config.toml
head_dim = 64
vocab_size = 16384
norm = "rmsnorm"
norm_eps = 1e-06
rope_theta = 1020.0
qk_norm = true
init_std_qkv = 0.0256
max_seq_len = 2048
doc_mask = true
train_tokens = 968100000
Each number is 128 + 24 x the weight over its row's rms, rounded and kept within 0 to 255. Layers, rows and columns count from 0. Numbers have three digits each. The size before them is the row's rms in percent of the matrix's.

# down: layer 5 MLP down (transposed), 1728x640, rms 0.0567, rows 36-64, columns 320-479
# gate: layer 5 MLP gate, 1728x640, rms 0.0551, rows 37-64, columns 320-479
# up: layer 5 MLP up, 1728x640, rms 0.0594, rows 37-64, columns 320-479
down36 104:151152141140131144161138092164136128143138162084173141144122124107126138148110179108124137148145106093179119159189148100148133114153127138141143114078155128143137128110162134152186137061132132153094148165122098111142125061147156126126132154105137122117126129090129127114121127114126160147135101137120106123120150099113168178129148134149086114107149116137158147087132153140173177128133143129111150137162110161132177155156110182121095119100113105171135151123126141092095106111126122
gate37 093:126129122097124141105133148113095135097157130154114069133099116154097116131107100123124138113130108133127111145146108141106175104112138133098138124097132132112124163177122128102156110105109107119115101156145116131104145090098121161133173134148124140070125143055103175123121153095127110109114137148115126092146129103108128111099125143111117100169092134109117095091110154093114111121130122177109140125124126133131113139112140148124085128115109149085099120142118117095161135087152114
up37 093:125130135160133105182136142140160109164116136113129115142141146116113142140138124105171165160087106114129145091154114123109093124115124114132089146151075087113112114114151100132113151177099100130088106137154133103148160142132125127104090178124092146116134137146137147131135111169136134118170138114141082111135124104132077182148128136137111156150143146129148138131156103097077184133171137137140135094170120085136131152115084089087169148116134154175099117126138121139168111132086122
down37 093:213132140156134073123112138147120133149139176089062128168131141168075167188144092166161133148080143153078137102144136099116084153160158105125169117122092116155116130203148144141114101152092150128110127169146110124160197121116097130128131149137121127161162119107123075137141082120134153108111099103122092125129133128119126181105111067091104140090126132127137142126100134119128141156143154174108110101136126103135096106099142136124161143093128152174119160108118133100138142139104134
gate38 094:143104106112134131096140152174112128101151129112106144112111117119116090141114158132118163147110143106125161110102116101148124044116138151090110126108116087116127102093126120126141081153098123063130150146123122058128129145140133102123130133099147093127129154156141174139138136142139144088138124134124116116084162079127144142122151110125146129161135131161106106160144097090128098117133160159141124164122073128114113156132132090107148134132155127099166132126124127150113143139112162
up38 098:066131116114087127100142138159161157108139190099096132127140095093119134146125106135153151145098113105104161131114110106119129112161145173147134111122125169152125145109119126122114090109134136099107079134116137086116137154133100094115156138108203091143097151150153143123160149126160102110099133190121164118123119094162150185097117120110113122116158113106150128176097138099132124168099150129107123142094126131125133159141096142149150102136128103129149174131155122160141098142112120
down38 095:076175079121151145132105118102125118118156165130140154107148097123106109122145129134140143086138086125073111141131102138103118101151148157157077132120134124165104069118118110180111129130098102097101123136130098122115171155161092138107147132094082120126095153101091177152124145141140147122096110148133144106132075136145133099126177138152150131100166152124116103142127190164128176119112137113106127170137132120203065119156124143115139111152107153123146161129127154134134171140112115
gate39 112:119130133176113140069121145096108115108149155183150118128146114172124146074105110138114151125137105154143100165121144149136117123127113157142122146168149111132139152140136076118088113140125158136101134085132099166115135106134119127150133179146175119165105121113157099159148129167153135105132103118118122132096104139120095114187140140109109118137109124096165145116138152104115148134094107126133128140139189112112118178097124164132148103128113143171148121110116163113116113092099130
up39 114:156168117128170108113094137106154074142132119073150106086120143121126144113146129142151104109130151166123183119104129114130155120133111112141165143140194130166110164124141144154145167128135121113079157126130147159122109205111131144121124118131111170107116101141111160141150153102111128142113147105114186152155145140123113120150132134134139178137102117110137167122118136143181120106123105110152162149112113106144114110153155105153112147129112131118141102106130122133152120129100130
down39 105:144103097117118159153133145085140169117139137171084113147127116115115147114162102157096159100127111122137160094139091131126160134119110095113119145089155135099161094153135183138135118107128150182126155165142142121117117107122183139138099167148115140114133129085147115116145083098149097158170143139105149127128129119105105164184163073143138139122162158180072162113171108146113139096168119160131112082131122106076126105131112124144097135145142136107091110115146153140152166144144099
gate40 092:085164178134115123107112156143130135104140143146196119158095153152141148076065151146111147128157137129149126129156053135149120125099084140135094076151143121145128150145108122128105181122131140133160116156140137129047097109119138112137100101173117112153126158129141122083113117160145088130157140097162153089128136104074133161143095120105093109149120157114096108132096120112140200109180147128134128133123099115127133141120145126113129145134158105174145142126134136128098125118107156
up40 094:152109116128170114127114071111092109137132133135132116098113136089136138115121153094103134120101120116113132138109150128072121102130156164102134139120102148140144148110113095108097091116176124135166143144101094075126113110131147147127132170122087148103079163158151126129101123132152124110104187137137149114119121151108143094171144124138124103140094141133172111145149104120115121125151131104151142108088135109171087156134144138137173144138132127150102147143113102178141144134117151
down40 091:087149142125158104165119130119143089127130162148138119113062115127124142132135128117112172108108080131178110141155124127136148118099141089129181123161164096126127157145114121106116103110118155137182160080120097114107122150156127134116117147173145112178142145144132157118140132121185122115141115209190120130073147113126114147108093126147120126089153103115103122164108118114147102095095138126094129117109128123137119162115148117149142112109101128106131083128122137118127107114155162
gate41 098:146119112179142130136137135121109084155110152142111141115131125101150138137164094150136146146122161107133156166161126148097118092124124134132131128108148137119157112156120108145135122145083141120097163163142128096164101099111072122168130151098134114162107118138113148132131115079109118117125137103116145105096151071109099148152132136096139123132154119138096128161170154131113158080121131140142105114136095115068135123094113118145112143149130129133116093120103134115120122124085100
up41 094:142127143141114142101159092146129138113128180154105164094157131109144137153137120125119140138164171150140162119121122131124136125126084110135099079154132141138126158100118154160176114096122110127103181112088110119186146130136120144151091146130129180111142136192173118135077112136131122109115131114122130113132161045152138152086132129112141145173139110168096146139058157125153146086108143131145165077124125147082107133108105151074123153104082087138122139107104092155109143113100125
down41 096:084168137132082120100147089119135165119104098117093135120153133117160104099175133127115144134152154170117124148131134132126164214089124156144124129151134152113121105119089140112122104110097085137161127122078110104122109153113125170116114134127132159163149083124132143152090137127111132078145119140135102156122116118143124109100139127107074162100134110122115159085089100109108107105112135134111116131085100137144075102158123070153128162151140076147125165081145171166069084110126138
gate42 099:132158132120158138168132143126139118133129136090131160156141150118105110162152120135177142091109062122145139122173124133144117097176129098139157088134131091086119111120105132139092117139132140150137123102151125099146151127091158110077151170149110112163101148129098096178144084106137157166132109163101116148133110099083133147134139147143176151144130124097139101129108141100112151149161146144113126097131113142130109171117107122099121158152143116086146176107139147177135099153124147
up42 102:130097129134177094116117181114090132119134066122153137120126107106102096127127159118110128107104195142116103142152150139156151147136180156165135131119122137096154113081139160078144157126088173140117140105159155064115106137130149152119140132151121025145141144169156140153159135128115129117147091171124153130131104089108151130094133136144169131149090119103140093073133112137131147134146122150081137168101169120174126152128108117154125119150143098135156160140131133130115172130119116
down42 101:165148102145158093141127132143124088139148101114074144108096096075123184136160161153110114148157112142161110122097119126115133109121154122122115145126111124110117106136151117122112141115167140133118130111133112121113106117091112120126093130099087122179116121104079150130160117147133129171134112151104139159130120101125143112109113092134107097123155116107140092115108087119128164145145140147132112113107088151145159116128132116124133063127137151121092144129147138125128108127129158
gate43 101:119085078088092150125153116114144112108077123092108162139158190091122128144121137133134148181125137127117142095117155125132162117120145097101101097097156104104118117196136137155145132114194101128104094131092167131148118165161128113116086152115127126135172150124132103133138109158074145117116130088166135129148144159133097115136118129114121138131101145131132161148108107125162106151125133126106119138132135143113090121104133115119096132151120117125124069111135130109153099109098096
up43 099:119177150101143126105114124149145061127139145169107112097101131181116156138103088173158133115124121133130108118120139154131108104140145125194156165127131142147163128103141109131158158112161065104129125131137139101126146143084108126112149114119076135133124115090114156126140132098129162128121174120103130097135115131161161164098080079154165132107112119099129116165117138114108139154127158150181107086121165150121140153123118126103128109116167139118129092135100126154088128100095149
down43 097:096125132118157118158125096126107143127137144141085090121135122178155145172133119123112117120093080092178131128160125087159106088067092122179133116150149129134117088083217084151163150116125150120118139124113126095152144140121129128098125164134151118133135096121113128113100124097123088124152129159122123136130109092131105099105115126191144134102165118128146093121134117134114138139128161152142170084128136138119119182144141063144098112102127151149119130136103128136137125097129142
gate44 100:105134180122097162102123127144104121124168130148127114144185102125143123142128122142122155138124139140152148135121169105109131053153081136121091169091141164137122146115122086142167107122177176122124110133084118101170103151146129102105138151137107110184109142113131133134115100106108148105172154103132132132166119151176122134121151132105122155119137118154153125137178149115123103091186147091134137145104121141130073135127099115109105141110127153131172126151105125069123122118086182
up44 104:106144129118137128121141053115110126112118130148116103154122155130134112107124148119129146140102148138122163099103138109112111104100147131122128129118102169144118148080111160144133096139119136131104074175107138069081149121174163129120187148161103124203117154104151154135101128154134099059125149130116116100120133170190147102092157149085128148121130132144137128144151132122172144124153145139137142160142103171145094172109094125124122120109091112130111133148098136129109149129129144
down44 094:083186106118137117124140109133099128132133136176112125174127106144120126129138118126175125138119107128122118110109105134143123097137106112106117138148119156102138142124110142158156133151150093154136122139151159104159130142117117120108107150100145127146117119138178132130137081151106059125130134131090075116145159118107142121124118119109173138129111131150094090121115110160106146120126134138118091159111102156137111173105118113177108118102128104140107100101157091151148128154122104
gate45 115:179080104136092142087110101074143113143152135119105132125115107136110121136103125100122141114161103135103160138112126126131153159140190134118070104129141133120126182181112125122142157173132179125108130132083127141120124097124148150135108145179131130117118125122104092147132131127124116129119109151140164129079113153139142092107136122097130095092135134142164145114144058156133135128049130098142162158104127119119110117137156145160100186112135138116157110153127117158136164144184151
up45 105:138174178129167092140148175182121129105113126081128157120151155121126134095130104130132114158098120082129146092103176129126128097109110113115162152143114115145123146125118102153121081113140127162107133135159096126110123168134139101110113090096145115116141090149123147127122153143088176104132097143166140127151121114094093174135117089130134146151148148124118151119117113123097160125105141136101150088144136151111118128145120166136087133158133126115125153139111140105119123132111132
down45 105:102128137129084144132137130095120106126106163096086125087133110150147137112116132144141127170117128109128147134093113111096149121132084135135215136127100084110108096116148132100155120135104113142144115122149132104130114128172081121101118149123138154134093146134102157080137155118131145120123097122154076089154107136116105070128128134149149116105186133121121126158134108144102124132119128122117066193142092144156136106162132118135119111163135133142107106138123117093115128148122119
gate46 093:080158123117108134098129151136121148084108131112134173125122186113149114099137096165135098120107152150136140136139133105133147124187132157074139173118142117121136148098100137097127096146089136106131078137139165123114083123168084150136141119136108178128133113152173229151140126120102122130083168172125105124103134135146188128056107084124127148125116117118110106127187135165108168121130125169120130088156173139097153158098092124112137111113134145152079143140123105105119130172077194
up46 092:103128108116129175093145143146184120094132159130173103106128103144132097136099124134134090141172146099131167142152141125144142114117137131098088177169156117122090114142116087115131143162134152147112192134105160143149128138160105121129151152099126166125109181146171136134073141106129166109110139140105167116114110119131103112171119123136081138132153106127125129165130112142108174106114130076119144155120116160100129124123115125137128111161122146081142109180086144104175122130081160
down46 092:109164131136163144108149125127161137135107110106092122149096121097120127115140135148112146135182145179130135141149158123091140188122144153121143106173109082133146141149131130163145093129076104116105130107108143119116128126145137131088137146122089135132147125061158134092111121119107134162116110096103106156128136106142132125118095128132169145120100115158123133114102156153103159126112150126108138096092111122092114155127141141080114080138123109156071120136116129149117133099118147
gate47 098:120134117140157156094165162129157166143141146120156152096105159122179130107150146118134132122123173085136143133112075110163149161099135165166098101118147103127091193124132155126144133114086111136152131139109130126108101097157135139126105116107098131127089091147117135114170157102133117154131137104098095101112093123120126128151128101136160125106111119112060122107153158106103154154109102140094126148118111136128134121105176115093124133086143111139110135164139090123097116152067113
up47 099:089110140132140102105141200140115119165095152118151128138123140129142136127078115112119123142138196073143115158103093117143099111154149112193098108127163136103114145121116119173139131138119114123161138131105107129120149135147109165076101146142131081120104141135108130118149172124110130146105143103115095142113095109162095152159115151124104150123164102125102151144130097137094157136148129091138123139144133098122120118085145094112129171094130127136107141113088120068123117165146112
down47 107:095154139134135134138155141146121135142083133113133150130132145086087090125144149178097131112120150085130138179116118128149118086153110101138131105124145128132141122104165139116142129127155099149193110130141140111143149081147125180131110151144133103113077089120125087087137140153132107162090125112134105110144142156141083115131120136121151141175176125073107102142098116101149159131152127163107101100146139139116133133135106141118122128076125174117131151116111142087122111140132124
gate48 108:148126125101120168112083096059153148106141161092169110144116141140117097172139155160088112186118132119135113109132139197143135123186137145177145114089150089145134103167151118122090103106125116106122159114110107092166110105121152119156137171131133163172131134139122131145083142147148128163106156117125111099126132136136141075129139157113119137148117153077107099118134107109165177168153116078110120122134119112131102117159118114148155151085148135128127104095117119110097133138145149
up48 102:156102130155118144139141124118136125143176102157113131175147120149184118168105097121159161107103098166111158124130118118115121126120110105150107121091136105137113105114151127135101142182135087164122140134147120120134140124100150142107128079098159156128137074146162157112161125103133133134143149099143137103121131119084110131160148115144105092150107126145139174106131113127136143108090099120164138161143140114112157142071170117148125123097111077115161132142162116136106125149109115
down48 100:160086139155150142102117148117114136144119153157109139121166066108179119133163088063119099089107101129095174139114123118090108104097129074101109143166176119105133161077108115131137108161098114152154131112128149120136097109106143146130160130141109124119189131115100146120092176115126153125123132070160145107112107162130166106094128119168186078146147150170143125128138146141084091086138132133128091139120108149116171065121118136168141134121109126172114106146138150135154132120158098
gate49 093:118120137140142094153091121128201110136119063124108126132114129145144114116110109164105097119134145123161096142142135108124084148124157158105131154143151133144149120166130128165102157115171143111087122118084142142101163125141121141095117160128162111125169115143137114165109102168140116135153138149146116125111158091106146087169102140127178122162106115154111121084175128114125137063121109118118113109129150102143150119144118140122118149177133117132147133133126137163153110125162133
up49 091:125152124134109183152101135131148157120136157128131115151123127104114148057114162143138125183076136156132118120080114100133121121147114124080141115122114105125133137114139108140117117166100141142117128139135116141187133158131100112188105114100077132091117121141129110119136130095124128088129113145128136158188108179135117083163122143131108144107173152113126149148136148162143091153152108150135147139055158127143100133153146124126139124122081108144145106140095146107117126107125158
down49 095:117134152162160113143147167172138100109096127107138131116111148112158121151117149080128146155125134154169092129096158112159163114150114118136137091148125145165144136149148071192117181129122136120098132174057137158119097177149130120100174106129128118120099101130119120106120096107101140133156125158124145075123095090113109171158091155136145140151123133097111127142081130095145153174140132122102146132115131125122119166149116136149128149143148116174129121131120165059150138109111151
gate50 100:157155131152138081115119108147144182121097177131142148129111114127119129142082136084145127141050114137132147108111134054099174112139110124097139103128067130119132105114108115150117140127168116075134139099109154135088116065122089121143082087108147123107086126135099123164103087101113096157157126113165157155126099109162160149086103125146134102151154121127185171147134160108097112116111105115083108138107117139108136134116135176139125114109135144156134159164095125108145159156129109
up50 104:096130152113114108157100149128136081076169159119092130096165154135157141155126102095124154151171166118129142117124181145145137138102147138141111139103112134122154117149128126150154132135106126139125098126167083169098134108133137163119141143076081137147128117118140134096168137173121137123107168145105167094150148132129108134081153114112136185078125127143108089108132074134125115138116129125146159109122120147077143163123125145136166103122108096133123130109127133156125084139126106
down50 097:113165110167113136131129127114147176141137093194122146155091139136109126095121103138151160100103109118139127107122108142123117126141125099129112150134122133099126075120144159119121141095120179150156103109148081104138124191156085105156156132114101133116140127103132129115136120121117129133130147132121108124141114136133095089113134182090147123124143061129142114130112070146114122118151080129150143117138135137115129118162148121141124136096153101109134130146174111162137159104133106
gate51 108:158135124145117144136106104139114152107159165114116141135137120129120132169123104150143131150117162080125114119103097175116116130148160093100108151105068128095139136111087124110143095109092122122157147128138154121163089125096099105103104108123129122121120104169176124173149189100146145160139105149190175119137108144109122121148144124112165098110131096143126140148184126174126144099103108109114139146114108117133117165148134097153127127117095149139134086117103111114141131134126118
up51 110:120132115138128140145113122135145182109148183158113160135110123125131168147154100130142147120117159115136116139119149138146125150121124092118145110095105140140156107131116141087160106135133083130146149140177135152198107162114151146097142102118151110154088128129152145132144142142145122120163143118133147131150120127111117118145136148109150111109119143114119110155142175174140093092103118133124168110088139134112086092113088093162101157110110147189129086105133088125182151100136122
down51 105:140111134122137137116120115155128166138154147091152145115142095146141129168126130102086101124119162134116079153110110136180127109160120114134124115141114153127126131106117147144131149118104142132151130151108176092151066133117113091145086109108109125087091152119156107136153123133121102149105149153115114138141142083149113123175158129136158084169101092134100119162120147106118165100107132064119134100111079113119142162097100119141142092136163127168152119107099144147145149121145160
gate52 105:137130102102118139148127104126134153104129091165135160103138116137156135170150127174095154089140156154156100107088126157149142098107144105087120131128085148150140105114129141105160151121130150105122143105117136129133138154116147160110152149117134097138109163093086108151144147143153161127098106101120160128132152134102110116105120131130126147127130113135120155153103160139137118136156103176137168129134136136094118148126145095122086094170142171083127190094161129112139099139143140
up52 099:102169120103140104138130119165121107160119142133118157132152143131157102113164114116170110137163183129134143100084145151102103154145168095118117139082152126127098162136128131122132079119130178112127117161148180114120155129151132113128133149143131096120124160066129102107119101142124135124095122152144159147175145150075154111124150138093114180114131123104108145116156154152140149180138091097141150126194140168092120093120152121140104125115164145153171169110129110098147169153167156
down52 106:127111111089160185147166149139138109099150133154129115133166142142187152144126088135103175154146138115151083106121097137119099124138118078110142104130149123167103131127121090181137147170150108122148149143161134141103139148113153114079107100157128115102085101066121125111094124110129098139120121183109173154119147154110131091089157161157150123147135091140114182141106134140144094169185125151121140142136145142122133202099108115108137118133112120124122168110158130131107132133150120
gate53 095:141142137142113092150120160114144129186104140138152109154130180152122169111133132121112114106154138120140122124128156152157147173142137148124141099109145132126174140068116108146126133106185088140065086118124138126115137176116120103124132123104104145152123133162103090123117070117145100139123098164137143124147125147129100150124107123105166173138115158093145141141171150153130100132103107106138135106117159098142094191121156127115081158141127139093119119188122123131174122119133129
up53 092:096139135140072142111114156117155118144123112147141127142097105127101113121135132122143123122088155092152099126146116133149088146142177137112091116080116112175121127116119136165126153094165112161146139118103130151108084116132132094159146126169169123120111126138130134085154132130143172092174174056134134082146183075098152161101109156151134112139078161092112116160101157151158162127133111135147139129134125099107117133117129151173113094144185135134128126156124143098117164096169146
down53 091:128135140112075124140144152093158124110147131124172151080130116120162159096117097143171101149129148106175096137133134148098128165119110148165121163106129135118135083115124112119137135113107076134168120146114114164139101140150124104123096101130143153126091077117148098128134165091147059090118138121123108121116149124163150128089144125144113150092116140136089121125151118135193115132136133101190129137123097117108106132131169096124063139171134134129115109086108137112128125115157132
gate54 096:129101103094134123166123119117082086119126147118094145097126127091137062103169165112116111107119114122127094119152081111136099164142159140145172138169125103110126139156121146086127127120162141139121125163154116145150100094100142158136149137110120130106123127166153109121151129119100148143155101085086096152090114142121120124138071108135092176153161134135147128115129130106131153132179119101124128098158116144181143109124101127163117131107144137084159130140151145130110139164118169
up54 100:127122108154083133166080157176119088134112153183110150151145135078145118163151146160093149137137139168138131121175138129142133166122126123135132093111072142100156144148062143167117136115161144130114078145120122129137113139099107155082116103150118140134153115124122110162116106134101097089130142102119140136142167139110113129177147101125159121151095136188107119143102104156118117118144176164117162113115163123124125138129131078141101125124092150161116088130146141092094135145125102
down54 102:173135174116116163140111135129087132119105140109167172139062134124097109131124087124126101113118163074140097123166161133126185102108134127146113138135090133150154204140115138130094146144125153142125116093104120111120157118112108196172086105137153109101138145114139140160144125126154161144136144087106124120078115133154134114136113094097151132140105120175112146142132131130138130114137112137122120130110151105129099130088136062106162138155167155123122094144135141106113110069165128
gate55 096:161148165099132137132096151122114122133150100106104127089139052176116143136129120148131149137104080097111172129133116102127128128154124093081112117178136157134159134126126123181137129175115140130141147124107075129112141102128138128171144105115104159097134127098143107118110115158129134095121093144129136127141148089081145108122158105138130147181147121142162106171126100115140112091106101148152151146085162136068123062120150128124114134116091106163171147150150178122172165125116142
up55 097:133123129090118128140121142130130106127104176117153154121148113093147137153170147144150127130126104190098102108106112120116129123116080124139187126146128124109141132113132128141155131068093132142118092080147191135160179145108128165159173143142149140106159147158153136126107121150144139142111143134145134135129124145142100090132106130163136141126093107092144120107131126154148098116115147091140123136099144123091115124128130132130178077091115130160133203127132120162135136132105125
down55 096:121137129087125106170165151121124080101121165108110146162147156130147172120126117107136120170148135127118144163096121141114164100137111108127152111172150114130107115127135119120125143134169118133160123170122135100128108107103156139125179136127109140113140153119142162123124130147109118156141130101122115097104135116127131117118150158168162115121113128143119129126131118101126134105116160155148137116107148141099073127139151107136099100155133140156127126089129150125122167146177141
gate56 103:107135174109128142109109121124109118081129161134150131180129122167111100116136147144125126071104104100124157165153095150102133156135141145147186136116112150104118138138139124152152164094127123175177153124128190126155066141135089163109099112096148111110129127119151131110110108094144117119157146096116142116095138126125098155101113103121106126122136172127075132151098144145101142131139193137157083202170135127159111152112143127093116141158119113137136118161134108117121128147110124
up56 097:134096113139153065143126139155145125145123196144193115136107104139112118100091120103125163127152129116082122145154079136131128067164111145173132120143153098127112133156140111117151145164131128135149128089094160154145182089108121141150142177105112155142111141148160091104137107168128115127158153153143107083096136136125134145146127120163113122116152146128123132140181140129114130127137101112185147136113099139153131136091158162157146152134057139116161125098158106145137123146130119
down56 106:152128155130116105107089148170124113177093112118183141096142116106128086144110134082139108113159122128131131131148116111114147116115116085130128128145125121141121134146143103096106154144106087138121134118076138124090163086102141142130144135129102134156154134114154150147107079145163082132159113115114182119116114169158091117110128146124113105163145155129131115122177104159130096148137158150172072148142107122160152144161140155136166070120119107112105138103146108084092106138126138
gate57 101:152172115130151154126128136050085118122152125142100142147113121110138161129153153154125132098154115137113101129111109127132152101119103146162116121137123104130143144131162111133137111074137104138128119146083100126180115109153136151170095137141145126179098064113153153126154115121110124139096127157103102092130155141157135146152110140145088120156143122147147156159135122096144117115139066127151146121074087100115093126070158121124156160121116191144153146169136113143132149136097129
up57 101:119153178127107131128124118158083121151154127112114129116163133130136142151121118080153105144166137115136118094117136111081175168120128133121153115133158153135103118092108143124080128142135149119145152155115168089138126138094136122119143117116126144111131107129093110104136122073123114153100109123172099198112131099127182146104120150160126101088140166102119138119142134099171162142145126175130200141078113140135162118176170162104139085140094129077145108113127084147114121139140109
down57 100:120169159134175137151141155137108158113163131098116170110102099150110151121151089119134111166102136115169163133114124107116153128103156152150155146123069107090120077160134148131137152136117138123150136161076089116129142153125131125162099119120119102127088134140108097162135142093129122146142176115147123154146136132153078105093177089125150141098153140132112136095112101111102101111180101135162127170084116154161138128150090190102118097144125112129173114091119129118112114144145111
gate58 100:098175104160155162137167120115142093129121152128132138161137066123120131087122119126155108133163143099138108108135152139138145155149113129158087097104105127092155135125128126136096165157122151127165185122138140109141088123100127148091110114150136115174087113112144129139116146090166155128168068132113142129102132139141070128135124121165157125108132105103111122134095123087119155143147104153156123098095118138124157123127119102108129135106119131141172071131123141115118143115116140
up58 100:121090074094120101131121090140139075152107151174118139094131143139126086174155173069131140096102117123121140138136091151130112105124153113132108146161131111173133167098118166143124143089128114118157104111138107138138127121109132112146143152124132099094114123176171149156111092120095160111141139113084118155137131160122175114116155154131104090119119134147099127124142152137078129126104125104105097135164108123149115130137169116130143101157113128117122136173174085142129141137095093
down58 099:147127131127123120120119102150132107126124109134107136133087150131119123155152157166105132138150164115133122121118126107148171140112130134157122117177139123119153159128101168140098159099144109121112104184108183143096134178141111146141116138130151168129095107086097149123112145117133103131103132127143134158141145087094108156097089098109111119165136100118118130142105147128093100136105170113107122115180101103126124130110110156141144168105104130121130151139121162126150106114133146
gate59 092:130120126140092123088108131104134126141098150145137178141100150091118124179124140164107143118114189133115091149156098138099161141089154114141086107164138097167093133119108089115127118137130129173064081121140124085117120130165114107089163118118141137137146194148143168144132085132122107158078075082148102100160126143133115169137147147119100100133108139161134159136131137162137112111149119134156125119117144141099105151114169100121164134153124131166163156118139126121141098146172164
up59 099:125125164125131084144095169082148137140140153129128112120145140086166099155115109115119098104150076152105114138129137084159129131106133117122167140125115141124150116149148162107118115124112101146131109126075126143171116110105150127127140137112103065147200168135142168184092143140090140139124128138123146151139122066138140128106129123144124122146151151105166096103125088112137108135133120112160155182142094136099101138101169113102129140117124142150104114132136101089157119136131134
down59 096:157094122150120153082125165139132179111134138146152101129125115092126144137085141112100146134140147134145182110125154065138156093115102173160143112142147120080152138109157106116139144087145097168142124118139139102102110103150139139112094102142158116135133152145125111114094107182146094140101077149117126093136126156150130106173202154135137184146134152182126143130131121165116134142125115120088102118128137138111120101166122162152093125111131126136147132150131097116186132109137105
gate60 095:090100113135133110130117142140072132155149110154098088159140114125147109139114123088131105142089141138153132099161129123106201115134102111149110124133126188121132120117140140076126139163111125145147170134138108059115120131122131132159153102141125148137151134154148131130161133135106117159106146125126112182153101145130132096165140135128106127102125173096106097150121127115182137140122141153139093136146138118126141177106131184146120103151097105117137129134127168159141111158162124
up60 095:134128156137121142147117138154136112119143132151134191148153087142150145132135188143147145124104106118070174149106125081183130105140084112146143126135161159172117135134119140203130115092134127140135125135125165110141137129139127133119083123110144109168065120107185089166106096171066102114121126132123149139113151069133133151107128113133128102127125130147124134157132152142146136134131171130127091089129157098111116063134093127144087114150162123096127133118130073105142164112128161
down60 099:098143108069156174141145136129137110163104111127149099138127136123132198107112143115184129108119101135141160164141118123091118134143107107108158168144119102108147104151119105126142143153136137117122127146174147132137093101154119168143105167144174151111097080119156153137121090104113155110100148182137126091141111108129143122140106108167074128117122097124146131105127138167127115116125101151121138127162098096141126115133113159143161123150121074109142176169153123140141090073123148
gate61 114:125126159130145126138101155116166088115075113106132088167123155149127142152101143127116125116101088081168128136160112098149093112115115152163181112122137110174127126172096174133147089095110143128178140105134135094088123136127152137142137134114076129117116126115111163109107122177085120104115140178087131125152121136079099146155149119134152143111156144130112091178133131132132153140152104167102113130144102153127135121072130104137140095111144114108126080115110141097149126164088168
up61 103:137139123116090138131144130118147148105168147149105139048080169122139136143140097156133111127169164138094170104082119130159142136190118148123122097137082132108173148119136128124114185123140103128140130149105156159110128099169084106111188135176145142161111176102124095136138089096165128131140140162143110116110118101161156120152121124173112130139147102130139124083150120127114153128106159143157106135106120109144100135124127111149109163132117156118133106113155110110131136121131115
down61 105:135156087140155172101148109151091124090140170133156145155132112139134175150105118153153141146122148121140131106095127118140148110139133126081138139108156108105116100121125118161092122145152193070119151171133111101079147126129125091127144106120122119109130113094134128167170120135161144152102175175159117126104104114147109120164097108103114163127170069146122133093116113156183111138093164143121139113101153123109121154166157139148087135115158124150169109101163144161133115114147106
gate62 092:106101142128116160113154110150145116127153132131184113103136103178145063125121149171144138154110101123125143170141139133161127120159129145140148138125147114112118121152137133119112123123137144127143132135140107120111135101133121095118123142110121143128109159150125132190153166150113133139105133138142108120156116146128152151140115156124102092125154120132159130122126156142187121131120133155099161160107126115153134157129119143112140116146140148137135173159142136111113115136154155
up62 097:094108107167133058168125137130161136086152120096164129135167107137120128101139152144134129145117093126120123074101138078151114117140142117122091122116130090148109119088107133106128086168136098092157116119136112115140148157176142140085131115128134154161125085101183130131131140153140098100102105099152140133114106109150120160131136145148105154143155136142125132154108128154135133129175094111111179136142135116147149180134126153120143163127143114124182134105149123136118085127155078
down62 092:112121066095122112139166131136159099147130163124143125104119114094117120085125140126105118116131090159137112085125113100163108123151113091129112207123144129115137113104060095119120161132128119133149123134122126116129169124152163167146121144121146132132101083118125098142098107096156123128120103124142134144126112129138109126102157092139176133111125137157100135131137091131106157158110138068093139156134185159107117120117120138122101136111152147110155148092123074168146123146132132
gate63 109:188142101109143160125112156157122141109131108104131117103113154115107114112157120158089094148098121081065132145078153117098199107117132146124118123111138117095144119121134099136136096125158152151107110145129123123168154099155125124140114130088113133185094138089057117084132125170163114122105124125112109100152099139114117146139122119159115160129140175122149153136143112137114148148157146089123119147130111122137147120155122155113130149128130109146101129128081175198119133090118117
up63 104:115148143162104149129109113128118152099122134105140128123159126120129169117081150155150146153150141102112111119150088132136113145135103156151100105163107128142140122179157107122131146144123130158093112080151144116140140118149102173100152136141074114128112174127126157143138127117141162158163098126138118114136128108149107147127171159153146096142079168146163147156071130116157078150135097121124162126170152111147105118152165142142133100094132128115126160154190121125147159129135106
down63 105:130149149152109124142118146118086136106120123159133102139125099187117131098161106104143148152163181134078104107093140096137166131137097126186110148104086101118117123131135129117172116139075129145087113120145116097115132120151129115118120119138080122127140134146101170123107107117162135129101114128144084145111124128136127102079141116143118107135104154177108115135139107155098144142138129139193134164142132112083151111134162147132115083098155141135109116158142122104130178132129103
gate64 103:096125077129120111122071116132141122153143187169127115145143117109151138130106116183141147111104109156136102153157141157123088113116126136135099131139134142132116106103086125139130142149085108122186152109073144130130144139117137151108167104128146136117103127134102151116120125141131165137178123120134159140126127129118166153114107098146140145117114092140104116128119115105092137149135175101130118145136084103107167131153144092125116081133126084103102121154152116141130145112109129
up64 112:098150100148117110140143126163111131147150142098152143110141102161147123135131137154144136116111143125102179125142146107152076177155148128157168116092073083110156113144123167118116111056086135149140134137186141123124154121139137127128149103114112160129123100108144147142126079148167134145131133101101129104135085102154155131128108141175146077163118089092092131099154151142114131160144115136125143151139139153152136102155117139136158142135108138146122123111092146131138167100117120
down64 106:118108096090136140095111104147120169108145145097125150146118092166170149146115148125109106114086119120086137159134146126105126096108136123126157145114128116121143106124114145133127159098123084134105157175138127156099142093111114145074121115102118122140122118141113144119161132173120165164138078128125154140091060123139149143144146128149145114118123076169112123117115134127120088119101098102155164152165086148125159138126138094111119130159117134171136108152151141071117107143127132